{"num_hidden_layers": 16, "hidden_size": 128, "num_attention_heads": 4, "num_key_value_heads": 4, "head_dim": 64, "intermediate_size": 320, "vocab_size": 8192, "hidden_act": "geglu", "norm": "layernorm", "norm_place": "pre", "norm_eps": 1e-05, "positions": "learned", "qk_norm": false, "attn_scale": 0.125, "bias": "none", "tie_word_embeddings": false, "parallel_block": false, "init": "normal", "init_std_qkv": 0.0494, "init_std_o": 0.0613, "init_std_up": 0.0707, "init_std_down": 0.0707, "optimizer": "soap_variant", "learning_rate": 0.00871, "weight_decay": 0.0, "lr_head": 0.00814, "warmup_steps": 200, "schedule": "wsd", "decay_fraction": 1.0, "decay_shape": "linear", "final_lr_fraction": 0.0, "batch_tokens": 65536, "max_seq_len": 1024, "doc_mask": true, "train_tokens": 230100000, "max_steps": 3512, "dataset": "wikipedia_en"}
Each number is 128 + 24 x the weight over its row's rms, rounded and kept within 0 to 255. Layers, rows and columns count from 0. Numbers have three digits each. The size before them is the row's rms in percent of the matrix's.

# layer 9 MLP down, 128x320, rms 0.0711, rows 0-42, columns 192-255
090:108062135104106119145136126131122106155138136114091146124115146132148124113132128120137154170101173088116123169122114083149130103144106120150154082147111171154147133111172174143148083104138126
100:118160097111137138130107146152118159150163146180140113136146117093165145122170133126147134120097120152148134140146143099135172169129130131134108128165127111145120163187149152126106062144124157
093:139119147143149124123089088166117111138115113118134107125116161089155112123111099109113111117112144127146136134136130115157110114160150112129142119128125150131135148109148147130127079156114119
098:090192135163131117113089138139160107074122158122108106123091132152115187145145145133104154133118067084084112163148109155182127120159112153125182136123083120129147146117130132109133121132107126
096:101126132079107110142160115159127066108107162112134114152129137116161107114139166160124111120152125104120154101081144083162102144169159102132158112109144079156137171127066137124109138100156081
100:118112103134117107137115129115138103103148080122121172151117121125130141108084126131119140108127098150132094097131083129144086138107158119169112155119146094175133120156121116151105163129130115
093:136148172147151137136120114149130115106125172120180150142147117113100121128117133143133139109115164130119112146113147156101064140130188082149124091090064134127093176094131109078132183122173130
097:107085080158148076104122145133100139112099157111135145139136115154097107143091140125154104111135135155145133115143092149137105097109100116102098119126101125090122110119079145102106120137097135
095:112121096162105114122130095116159129115140121141151149153090177134109108148150140083160149115152102133142129154152125137113116102107122149128106061117112140152156135106110126146143134116127120
096:143160159112109168144110163102096095091112130132158104117098093147123127134152104133141085162184177189143110117096138107079097157132111125149128132124146144148113111139124118157116120125101118
102:130156157127158135118115098118152170168088113164141098210131111094150142154087092095126111131163162176108103166120120101156122093154116100142086160148138131122090143128120158169112115103097126
100:167113138152107131099130118157132139128124129109127108150142107153116171065092162128136130104136075106139111167147159123097114112168173120123094115131094112172085116110112139111115131142088105
101:115113097156128105117059124161124130101101118132116132140095102122135115144137120145133107029111105100134109141127144085129134084128109134111109099132118095100151119134106179143133112098173113
096:116097122146174101117170142140098110127105139165095131161109157145101144140137108113080156170104121154138142116110110175153103127143126091147141095123138153108143107123089136156085120138148126
101:110142173107165121131118122126124166141107126115154116098157136116137079115155113111113183177105133117103160113194141138107106095117129125149088141103105134100086120111113144134129114108157170
092:144109157158116101104118145112106136117128144086106153111115133109177114182129113126108106133134063099156066159156119107108160167132125153140139160155139129176142131077124132116111090124159085
109:175139117079159138113116138115128126141112176132118072142150136113128149135181095119090082143109113156109114143113131090137165151136123183151102088170129093122110164143157108146140137107132131
104:157130153171096144109128109113097148091149113100114096140136156103135078087133099154096107111096137100161125139128104140127139118130130117077135132124119135113097114145096148096100120103154118
104:131125125131144177109159082144124161109136135135115093167095142117141121082128121117131133153142114153091095080113103145112142137153067087146134175094128106137127121129109165139091110110120134
094:148141098151134125120112192101134086137120169118106135126096179121131098128078106111142132169167101109143108141126112065136116156168129101147137076113136113087168147109138145080164121107105114
098:174143133124142125133097159157111103119086108152116128116122114108132136170094129082123147132113156109115102138163113127154127171132157116137155133143157154110101094123151149134111112161078117
097:151128122127111135101141114131096115158115110111160140168150138133118128103150147144097112159155119108096145077132173113111115107166174094131155136138124099083146134140100101148121131162120117
114:109094130151127104161115109160106125137153116130125128133123084128092148135167150101114096124086092117111084135097118134124113151140176116141108128130147154117127100112135079126119141135133096
100:115164123126123112084128132116115102105168089129099166099122168116115102105130110109077155122080160123124119140161135089152137141102130142126118154107094128140128166120120104170152157129155158
108:105112132092090134132088112168079103115144124118124128128140136139140110125176091139161155129081149158112171105142155074122128155113117152086110119148136095101152095137164124125105127111115138
099:137116144168171126144143151078157136112098129164118145144114087130153135148124120144147155116138097143153132127135107092127087127128123139117077130150137118129135149105136154087117107138128138
092:110111170102128173123164138140113132145122131136128142163112122108130143093144140120142143125143103146114141128136122110130127134101115144159080124154147153101110139135127101102127129121154140
098:103116116153100090091068110153157127183109143148111100171143084132106123146155143116114149124104097178116097087167109162153086131099131092123105143139170107152122142116117146125123127142121097
103:111118148124106164153080085114165117083111137104150135131081138076118100107154116117117126090164155129123110145121134106130130106119111094136115097145070143133128157167153127131131120121127109
116:116100145146105160156119121140119105133123124101165134115144126108129155161109114145136094135100153133143125126145110091160133149161117173135117130140136202155116090112148097110136147105116103
094:185129147113104086138121135137139138110168157196150122150105115127114157159143153157146141140122132093113144145157152157160110108118095108103135111158137140115116136146125129163160181122136120
099:102169146127108128122113102135098096124174107183119110118104124141094121117151158153103139156113096158106113124114085123126109145122158153138129122061146098155118126142141167126116077099095145
102:127164108129155141099137079141145137159105137175116122165143130099113115138103099114090129082157097136120144121122154150114143138117153112128159190130111145074149106139091085126118114121144056
092:122104150158110151141127112124120129096109143133085151088077107145145154167109134032105153115143135128168128142132135115164126090145091103185138167155121148123167154143149127124150119104084139
095:181119140121097115126147153111104137140131115103142143088124153121110108105142127120129122136124122114091112051106097121157126111112123142077137128068132135135184154129098157094133143172152147
097:144114139128146106151129131092147150129138134143108132133148108163113146095109098177134150131124097098140138132134107088135130132137144105105108119118135143119048149108143140136135102112120098
101:084149097101150092110117154158112079149094118131123096110175126130129144125131147150147125105102119108141121144121088135090127144101096114134085141143110083141147119126126153133173126099117114
111:157138118075122113155092128116123145149133166155123114105144104118120164120160173146141152060163159133150159171178102148150145140172137106119107115162146112142127163153121163128118123115125128
106:098143121088112122118097104125136126067146138118102132144121132096108136101111102093148091115105129091141147149146076158128156109131143150138158079119122112167133152146103123139125156138127189
103:124132145097099132125147157110123087121149130162117105170122127161138138114111146112124158134153086152112133152138148126114142116144143139181136124111133152117151126097135166078106171110090093
106:101148146107166148068122112163132139118119095169126102131095145121110105163131093134143100139129111143124126125146126111111125145153102117112088177126136078123120119134144130138135186127128155
101:212150142105148115143155110120094081099144111143117145176144121133137142116110125156098160135112163120111135158143124116183134114149162114150154099157102108132086148103156116139135117165106106
092:165100124155116146090132182102147130145089159164097139127126135166154128150132128148110165139151138143144119149185123150135142174117111094090109169138146148120094140152102142153093165105096138